From a checkpoint of a small transformer trained on Wikipedia.
Size: 9 layers, width 96, 4 heads of 32 (1 for keys and values), MLP 256 SwiGLU, 2.51M parameters.
Training: a variant of Muon for these matrices, 118M tokens, 7227 steps.
Each number is 128 + 24 x the weight over its row's rms, rounded and kept within 0 to 255. Layers, rows and columns count from 0. Numbers have three digits each. The size before them is the row's rms in percent of the matrix's.

# q: layer 5 attention query, 128x96, rms 0.0834, rows 0-10,32-42,64-73,96-105, columns 48-95
# k: layer 5 attention key, 32x96, rms 0.092, rows 0-9, columns 48-95
q0 035:143148103117127122180148141123115103138125113135113106106140131126180093152097103108182100121132088144165138155167127126190135128105101148096120
q32 071:089163134134146127068104134092135157119102086104089125121124193124153137131119120112104101121140141111186123086114126122130124162120126156120127
q64 112:102138145117107092122177097150134118137125167155103152132144157092147124122101165128164130133106149119179124126098129122125164145165141107112113
q96 086:134142142110121107104166128117132090158108110142132111108152152101151124101137141157152163130095177124157138095103105134118158164131177104099126
k0 066:159083127150132143122129134119150112105139139126135135097116129114146088137160112126143063137097094135172096111148117135133139131187141106114139
q1 040:165124164158158160090090118119135109096147182173152147136098090100149142136117138093122147129186153121158127146125123121100096085142149171149103
q33 095:124100111108163158146124122136092143128136137143152110150095093163097100113145142131143141098109168066117143098141108136110090144096116132110152
q65 092:146129113131091114117102134169147120074132136140107136110102133109100116143089103100140136125164102102108106170137136131117149154164117142130157
q97 081:124123144120143129179110140144122127092066148120143098123149139116126092137102104130107121103177122086072113178142144136146131131121134115121154
k1 089:120104130125112122093093129119137174158115097136125146150128106107130158085159125118113125099136143157093104135128134128151122134127088125083127
q2 038:186122125123103100153136125168132129146163098106165107163117114108101112174108105089121138130110110109144087156165130158148136078123142132131111
q34 075:088165135148148135120130084142165181117135086120135101144092139122106113132131119100135120116087182107135111121104067149109120165135138071145146
q66 099:089150159131122095113154102101133145155191141118129125141105142116160128103114129101157082153115114115165155143137134171118141159105142139123143
q98 059:078172127123142117105142141127127148161170140133126085146124086126181153133156106077152130119101160105133149127103096107160127141122124127150138
k2 077:130120124130089135099131166164106190163119146131125130108125156087134139153125175163114104142156095137114159155131134112122081120156097114133122
q3 040:167166099144161121144179116160134151139179138105113107109154117138099108119162088126126137107087154175148133139130117127112114122171137128161130
q35 078:135146139168154149071161142140175121111148157116144114142142183120121103129109125104067136142086162114108101099083121143121140130146103139141140
q67 095:114130146139119092141177128129144100116108160159104157131125208115167095147116125119132134147116122091116145119128138127113161178181140120126120
q99 087:136121109134122128116159167127135108109059139134156129125121151118115094160099108122094153139135123142105108109105099110097166128174150121160155
k3 083:161132129118132107164130137137112099114113153125130117106097158116123137080108083087140097148134145123157087163169122125171142150142145151075121
q4 043:143138126093135124123122154116109111129119152112117129110114108148165148116164162112117106125146141155174164120128124080123122158149104112126143
q36 082:145146092163149136110152162154107096112119150137138118113135105167141154148169129133112094104148159165138171101153155094127124104155104149073142
q68 122:125137067114099099098107160162072112077116154114133128124139094172117134144116180117113114100189143163162162135139160139153110148146099140128131
q100 091:125134064107126129094129167136112106090078144119162149127122111134146151170132148170073132113206116116120145131132124078132138168134112130141155
k4 100:130120104195122111145137125127182158096129132171094157123097141117119074083129133111118099133100164131139130129123163145127168159163168088075143
q5 057:134150113140162141099117144113135134137110147144105103115124083122154160150152144097165126102138154130182141129111120087098108144112091163115123
q37 078:129166111126133119146139099146115067084128125061107155120093148138167126120122159162109122114136149158109173155128118162130104152103150102116131
q69 097:122181137130100101133108108185121118096109144122138120144121128132131111153113143104106108103166159127117125120148134141151127176130143105067100
q101 088:117125160196141129107108090138154150159119138175088094112143156125166117141108151139152138122107165157129114107133174135125142164163110090095155
k5 088:114131087127104098109099126120143154117146128143103139101130111162153146066149161114130143125109123180150155159150153121114113132136138136093138
q6 078:158124119119113139183144140156146147146150147104149167126177158165144126117102087124078110140122096133118127128118151148135139078169146103118096
q38 108:136085082115140140079093169122137116103093161108116110149131160132166151141127156138087133130143113148136131130122126134172118101159118093083118
q70 095:150138138113162120125156114143160156166159113130107097114115180124116132102108115171130151141097161124122103118131149152087148147158144117133109
q102 100:127131161078183129118121125142162123135159125124112161131126175104147139138126140140152122149124099128138116127113135111087105079127114123135159
k6 080:138153147098140086111169138133121160157127162116115147091134106161112154184121134112105140159077114129139137141153105120107140111139153166175085
q7 091:062139105155071119076139119119115137119120095166133119151133097114151126155142138104144152125152117115092111111127119100159118106085132157157116
q39 102:126141127109160138122131135164139134173173088168140131147110127142062123127111103136177150137089161073132105110125143137130140158109149117147129
q71 085:138147135113190153104107153135132155158116113171120132142110123131141150128178122135108140111109178092107122113111094133154139163119140129123155
q103 123:131146143163145138082101092147122176118182123139131115150120132132138148119120156117139150142134129124119149100176147154173105113073154129148103
k7 108:144121152098115127095104169137103092145111126175087147137148114123096162181131172152130137111130116097103091118092120135123129131106097097173122
q8 100:101156081134151147145115125162108142108121095135131119143065125103112143111119163119142114157105145126185156114134086120128114187124102119142164
q40 102:123136121135115099146162114109115132081131144095134105125100126105186125111095141115136098120167099154147144123115132158120128137170142133076144
q72 083:086146113146123097155160105161121143139138168132104126099114161153145095121087146092174109151159088127096131121139195106142130120149128145112133
q104 125:115140125148146129127155150156097104116125133104148129146110143128134077138113154109111099147153122126116153124113150133139116123149138118121145
k8 115:142097134113137159112089153093106131118129136188116148108099104120086109107123136117182135129128135115164130099142108096092146165147097106112105
q9 122:100087112092159149143104155126136079155122165113124123144099118131174111201114139125133107120138143085153123132103111101110132114128120133105102
q41 091:113098136060146157105118149141167129127130151146174120140084153154110120133131158131184166112126145107137096147138114099098113151125129120130116
q73 083:146162127122172128150123147131137173159155153140121085167146124110126085115109105117154128107121151127123109111153123129112081099138164099116150
q105 113:139135177097141160114114158135127090145145151199141123142105160142128136114152144112141109141131182108138102112156155112095145093122134126136118
k9 116:116098127105168139140134152093084169114169112093148117105102127120105141129129130139109111146127119155157119148122136112128154086110135128114129
q10 139:153117161084180124130189131124132121138114122129108153111136165136134156145140115163084138138104130114134142142115121134102132109132160126130150
q42 117:149096119093155101133169126132122115166131095078121146114126158126115152143101063141124117142132117115114155141073112153099128122126183132125131